Each number is 128 + 32 x the weight over the matrix's rms, rounded and kept within 0 to 255. Layers, rows and columns count from 0. Numbers have three digits each.

# up: layer 2 MLP up, 1024x256, rms 0.107, rows 849-873, columns 0-127
# down: layer 2 MLP down (transposed), 1024x256, rms 0.104, rows 849-872, columns 0-127
up849:144076073112147153163127180175144102125158121086158186146101115134121108144146159123166144122184113099154167147087145121123114127122162183103091099160104140169164093097131149109161103112120114154150113140149115064123155133155090101080111198119049174095130109147119180100091167130095147130131137189124092148134102142147133110152145135136115154141112155073095090152176147144107130153182
down849:213117132060160105135115165122129139176040091127096146116130191152161115089133148162145123168164120088121136137126166124121119113174041119092141135118133135144132158076178079128098097133109179129102098195178150110184120084132136119134128146101186151150054100113065111113176078138035171133094114134130121210099111098180080064041087128184166101125122127127132104132197144145085120151115
up850:141147177170085082070083158203136061091115128140080130134098166115117148121117176133083115103134115114123165142133105088188137084122076115132146110098174106166075132131080104172196154117087098077147155117073143075142027196164154098105142167139041141085125139165092138120148133133135118129133144150142109101057135128091129063121139105182131111117159136127158162161150111163089126123115
down850:127151106067159148084148128082139212036199171168062131116069184079152135170121079126123083103115137138139070147116109156083052200132107151151205131123107143095139114138129140163154144151154123156131128116172125128126169068114142146156124111111220110113143169142119100213138151119127090111095113160141109124137146147134143111091186111133103046113137121094071128119143135141132130094153
up851:097052140123130191088101099141117146102129079131089160120136183137151109125103142118134173122167090138102168122154130050178151169097164129145149105183096108192085153134149097100129174128167096066147135106138112140154121118137118128146139141182104090100167138094179115105120140139217116155109163121111106160142142148102131057196149115140085178107176125174083176174118099164124149149161
down851:129101131151094122123075099099132155128144098069195172056124111104110180158153188142102066171104160102158162159146106118150155059094095146150145116093118100160206118087137131159147127095146117169127162117106136057115135165095123154106137135105176132179119083135118144125104148150146159087176130137145153040173117124181054141113111130145129136107109183108143120120121109125120119103116
up852:120149081100104113107111108121148074087162122163115089172096171102105184123135161165125131126230091081069066129131151170155169189110175131163097155055096135152098151150147115134089166166096086090120124120065092160069119142168135172136182094091090118093085155144190136137090162090133161139119113069161123161163118150129146162073160165145158121163147142147137151218177146147152186081125
down852:138143114142147123105154112174101173162102135096192122149100133093155115045181085151154149145152199087160115113109117130122096116145093104122115107117168142106164123082127137184149116113179091118135123142108176108123162143063145126154080128122113170159149105163175091114116093118116109120141111138136139105154132078178158159147099109108090134123092202153035154114166114137083065136155
up853:118124145121111119142120106170139094115118129149176105115129113190164078091098093141129227134125041066134157142087126076155199142134105157125114140155099110143094161157095161151107081082174088146111104071139177120095166125125157147176078150139125133072176102115130196116188214133108058155117230148119114119135130145167135150158106158084139072143113131076159132147151148120176150138122
down853:156141092069140181099207069143097113183150131143141096108082073144064156112129123217135155136104116092127089128138076137110148121160141106080135083109173128135125137130134117212166148096168115188084094170064114121100116087090173111115136131164135123147121136139127120177113137146180142218154128109111149148138098062079135161144122081139096148112062145110084150121180123105138133138178
up854:140131156100118096164123145090161123131094176129123120174130080161119120191093162146087086115098184132139101128156113097173117159119105103138088133097169162100182158148119179161122179097116143135184119151115102109116102173133118135084142147127130124129115156155124066102149130131154137126135140108139171122098151091118158173154137123116154155166125098161109202137106108180115095198156
down854:116137151154127094071083142130123124140137099129084093074190149123104147170177079103107126078124100091154069096113107151095131089094156121151154094127144142104152150106124067171116128129143060133132154090108143063097152101112174139102132119154135164156105105145091068152112104118071169101108083158199073165064089146138133083146189092015137143114189197129105128116130151153113066155133
up855:129073139109192179188125116130157076132152156084097145127094136129094092139071135170132120117180122152103109141105138173189092106115117106138119185089125163122107179147144103137106162102128181126040152089156095132123045109148130106102135070106128116157115112152118158117135151130192108146115097187125103129133187158140084089078145072126123082123128089120079056152141090170195083114074
down855:121162096112116079153103139155131111076065082086134143126148051197088147099149108158079117106105165144161172122201152158107093099111098121118090073126133129085103108109130052120136109137147093073163150132096120117151098180159141135144079144175144185132090124131214105092067108103143155113115165221107109135141115139092178145146154114127160070145191088143087168167126108168141192134129
up856:082129125167152145092168128115100135106092122132163103055142159171144158189102167075134139131163102178090094118087143213145172127073089099146169111165125130141162104153163133130124088123128128222032147123146124107039157178111144164179098125118102158085162141081118158071156140162190120081122078154137121125076115122144138134101160160147133089100149176132143111201154159143154185131121
down856:199123094099087198125129080197124130097157169139135119163141139125098133078227142090101115131178128110101136111099167134150090137148078171129103127091105083097156140137097160119177123138181102084131157156107039115131060130098144164135086132110166115114124088165111146141150155148138145149146114071112178139187128094130115125112154081129124140127094109071170165105143079095155116155136
up857:100110163128133160103096113102091138087137171119152145163171132104103117111144139064086103089124078131147137149131112114140106132074098148079095118172120100125140101083147102096099127128147130163144135115127115184118208157140109121125135164140161148123118154147139103165088113108094163105147190154152106120106174118160165100172173165053143099130177060116119166128130125078173140114119
down857:107101146134094178115079141138049083070110143083090149173163092157109165113160134149081090118121128132091121195167104107129157181084110130130132143087134156127107193139169075178122098143113107164057134138102188100149088091176159101176095123088090150106105159118133080178085104097156090158201100135094110136144138099138144130131169130113138096185091143172163150116160157125139100200155
up858:159160089071061124130148122124102088090168142112107111069123080070136136130138123129126124090133132136111202130078162150115121154145163075147103144143153091112112104101117087136138130144122122135100112112120154075157127144074139140044136164125167104179072149140104109127101112131106093134070140107166107093106089101096115149104134142134110095072185159116150178152129146150111183122133
down858:117175143126169090139142176088090185149116114121138147116154150149149122150101112164098113017060105097111159113103156092114092110151105089144139069164161101137103142143141186105159159088102156113080102071049158174100180194103124141170151181161111083150138138144154109127137133074076125132128079177129146153138115070154150139105138080156087156173176101067105107177193141148143151059143
up859:121095099084131132191127177121138082159059136130180099155091104088109120091170096096151096170146074140152151158187175098160124164154165163118112147182110084114142156136151123124145111136145084084180126170103149142153139165123145063122160102143154143098125118159160133207154112195097174136085126144156069118104104155189190138165121162048103116121126155145180160096117183126079119090120
down859:082123070121121149189111183185106110130143142148138139179115154151186102110145117201105149154146124130076141120119077186069127091142132119153093162140148106148150186135133139200104117132178098148051115133128138131132141127158139093138096112156128133003126133124121138199074140178146084124094050105171090111130151177199091146197151136075107172061148171143123147141129150151130078097151
up860:143112157124128079111138152159144117102139115123169098112081110116068093062146189153146072112142079125080131100111179148120149141141102152168093154126119114132195183153105120117134111099141108127161089196096141152100176151139168153132136114139137194131111139094155107125123174132129114118143107132151105188127124141068103067114159113139099051157144151142128157177127173145062133148056
down860:149151127136164156122138124152168136184151162124128164152103098141090143114124106094110206169117129128160171111072101100099119112152150147163086131177122180126067137100152142134101151174128147117140163056133177087111106105116107144100059150080139151128158110130157149112131134192120089109156134160185109158099067082119099177133112117113125170174069127122160130127127117084133131111120
up861:132148101131114122133180160111123101125112120128192134166116107106112099216124171099085108116146151159155153153086124143150189156140146182118184132146109104154091122157163119099078078176157093096099078143107169145173165159146114168161136151141136123065188160089153129122107083149084102100073138113105156153133167180110101154103069166128066090135164137112147113139138162102134159119066
down861:099116130170106102121164150096120152056128169155173117158204196096117115073121107109133058114145147125082110091101140049117144126194113122095065157118103215152129151179114133166101101128118109087138095099154068114085139092086116171162053082123142158133140193156101146056141126077089137136119146050113139103106154115150149140098090065135117155141129082134227146119096114127142154139148
up862:154177160130117172124082090095165089108134105125113193127086099087087108090154132156127163130095139132157082132111113090126189170093175170177163126049149154156124155170145157144116113131138137158131131118161103155156097173173138184103147156199116136152166149135167082110087127136098132104145116142143106156126124124126131126148127130113109109173158176137149138171201125123161156167147
down862:070191111186152101177174133172158082088180170127108116137129089111118114149130120128175096196136173111162105082163149102134139102206124148114111096084141127136148119096094111152087180149117110042130122111123140170116141147125097169122108090125124103144140123120147133176153154132090069131105093086123134136110122181117086096094174142183114131069116133099157091171131156147120064101167
up863:113137144176151148161147083094149178161203103146124095090132126136125163159086164071127161126095183173100135074132064123107099159151121217154170107163102146157163165070123149130134153160121120145066097124053135175148108194131179173112093102139100171159109089179042147129117103145088201112211153174159182029123098102099141116122119145110106069167129137115192083134104182090109118114097
down863:133114104151112178143157137170143101148104170175197144131111194141159122120096124160131121152104087125091083099117128146147075145141113100087137171145099091144082121048099115156148125159140142135147126100153090134107178145139129105103136079173117118130094117144113126118153183131167078159030123108090106172108100198135152141176132104132181090153130127157103119112109045230125119126164
up864:148130097125152202153082171123128121142144208030124055095127127138196143161132178208098103122155141141221091151214073138058129175102104098072115144150149154160120164145119149122151142115129142126068133152134173098146088113106143149159179116149120134124077137113105137131142142094088145144122146100151177129105212177128133124137161128064111078127154150148183120144134123082123110148096
down864:069174136137100113198165160130136090102109131127141121097108172149097121056122089115160100129094160160139131111109107163102116087148174086069070132081117127180123176089139092154130055103141147149170108091192126131106117166126030147153100162116154176177150125113144185102109099120130159127123107156129132122185148165078148063147118098105132140159117103153108127137092091166108049180116
up865:096148097145149112105202136113127127093148140120065110126111139151155139151188115145088102058114127144098180129123156104136079131099152130094132115169105143165157050126227184152158201091125092133110141121160158142115099193102127159168159133154095166097131096097154164160080121127131137151092115138130095174147120153105146167139077138158150110164116124161169177079126146190190130123141
down865:156071095060171124136145134140165121155162072106141098114093140099128100167186107140099124161152108093109123121143117170108183132182086104125120140118117114130075060117153130107127082146206158121132213154158183112141111108152168072202123108171127076129148133171102168147151070125177145106107150117109074087095214153113113111163129130127104111128073122122198129130126118089149117121081
up866:147107144153098255128116137158114106123163144126125077105138132093124111145120088152102121097133093152128129208123118133121106176135156120149097119120130147105102113070135110096089141177127142115145204135126165092160147143130197172080121129166135120148072077103117088162112123061132076155105145180142128105093125104101133076170147138030126152105132126153137141165111118085092091157132
down866:137166063154171093123111133109136126107132112165101224115093119075215134093094084169139180119109147065148143149251096131183088040124146159126136140157151099157159098131164163144094143074160140167189200138119129185167068129100062101122168157122140112168067097087086129254202164054164122159102157091106144147155101100122138096139129115137129129107084141176134101175110104130162132127135
up867:089057093189155131192140142104087146129044135083129154159158111097161107185111123141151106098122085178131121113135151153138091133173127124140068138069146155146097135103083091129152122144140146200160127154086127083125244139148114140120144128163094117161111122100172150100166135170137142137125167102128121136102114132152067042128121089131164184144185106129176154172217124176137145088159
down867:160181140063195127119092119148135139110164151142147145104111092164101153091148165108129151156102188158106134161093115154134133133132173109084129106167201156112140112131105148201115123150150118117127101095141146119091124160102095144121129153137099174192141148100119124255168113107116171132156121148155180097120166172081159116088142145156133084087117191113158108137120199157108139154120
up868:144142052106165154136116121076097141133124140135112117126155148165114124080155116099161157105165146117099082144140107146116086165101121148074087196134161175187110108124093188129149098116150151103137143160166077177131117059129123133144132171094104145130131121131132114110153116106065133118123156124115167193130096072106186136159123168133169116097125127088154127151088133108103122136172
down868:114109132106164174119142096096166117133112123172152096101136120094107115111178122138144146139107154074126133082153176146143102140120131155082136160149111170149106109133113114111110140146137061152075142150138115131200151145152117123167136106146088141152138140083089196191123163148104139137114071113078129080076189148106181130133131137123140153164092126127112168130221069113120201101111
up869:118170121114128102111157204195178156166085071078083164134137211118158184152188140199049170083101180081180151127157174103171103105090130153124093131165132125113144178150157164090158213064140126160142121176085161089092086129184103107149074159141146131116154172134120168109171100086143128056103121215151112156156108137126147207125150104157105123164146198100136149102144089200084143124140
down869:141163152150173102128110100136084140141162157103036107127148099122126122083078245111116158116187088079076144061136128174148147134189101093131116107083183173127113074140121057073183111173106099123150128161163190109123157114168092159094073096136107132132081161118139147133133108160104132146128099214100077115150140131161090122149115142211156129155151126125134099059181126127128139071119
up870:130130112138142145146142124049045200132117164126182126103073114097105145133077155118121132099188200120100120206142093188102136136084132082120143150113091124126134142084158150105132162144176174082132148147092162143134099102122151120118123113129131141144081203067120131106129163108142131120089161068142091181085081168189149103083107147104060118146094129122091152117098088169095119162079
down870:176070159147108124154088043157116092148134189101106105098115160088150127116147159075143076109131065105129107035100048105150172166136181117098123092161132123100169137094077136131166076079139149079109151129144197138126153135143117094118134147153160139120119138169175088146125188156145159166098137092064114114145148120151146140115143119105155157087182192152182147095126108141114111175173
up871:163092118127177157126066122138122099103084114060106164129131138172092109140142189159124167146150098115137116181168159166151084081090161158219134144117156116204152125163169176090147098158165099113167074150099147120177138079151103119093128116121131073076120139146123110088152125152122095113118126112114114129163141084133094090112091132139107165204095195124130119138213084124124140143175
down871:126136052064100187123120128112152089135127145206100061146151171139083121068132079152118126085104138133129122100116158126071139100045167144149150112103137156136124179139143085133150115149123101174161090124150113071119150078117087121197097163171119133142135153146148122097122173099169194091122164134159136189094123145144114100106155159125104116132141067106099163142136120146153129053149
up872:129206090087173176164111122172158156168088057118172141144165120109160114180077162107080084052124136118112121222120118131119131083155094117109144160089071171099118156113136126145098088100136130110139124089074108130108072160167124178124119130133094121148086139166105091151135137134151148081119159107184174038159116186168097102202127166113200129083132098156158079089156150148126118126098
down872:148127142133107142104157152087126127113139150137125164177049157141108083087187121160193144138150118112157143124139161116116150169099141130149104089116099050139093130136149125113176130143157147116110123122130135134171149146147097149148076131174139162154142111123112103044149129168162138198137126103092104149097134153147155115130121177166076117150119157135131143113172037131142137121135
up873:106086096093114097172096158104107145104132148086061119143088153173084155158115126154160133088135051153099095157176144100120105135109097157152149106139147095098140101147044126145167139167130095172136106123101103089133162078100134089142114138151114178128124109148109167144154098162148124109141113121127111169121137127141141105093113142132151143133175157149183105182132159133123122078096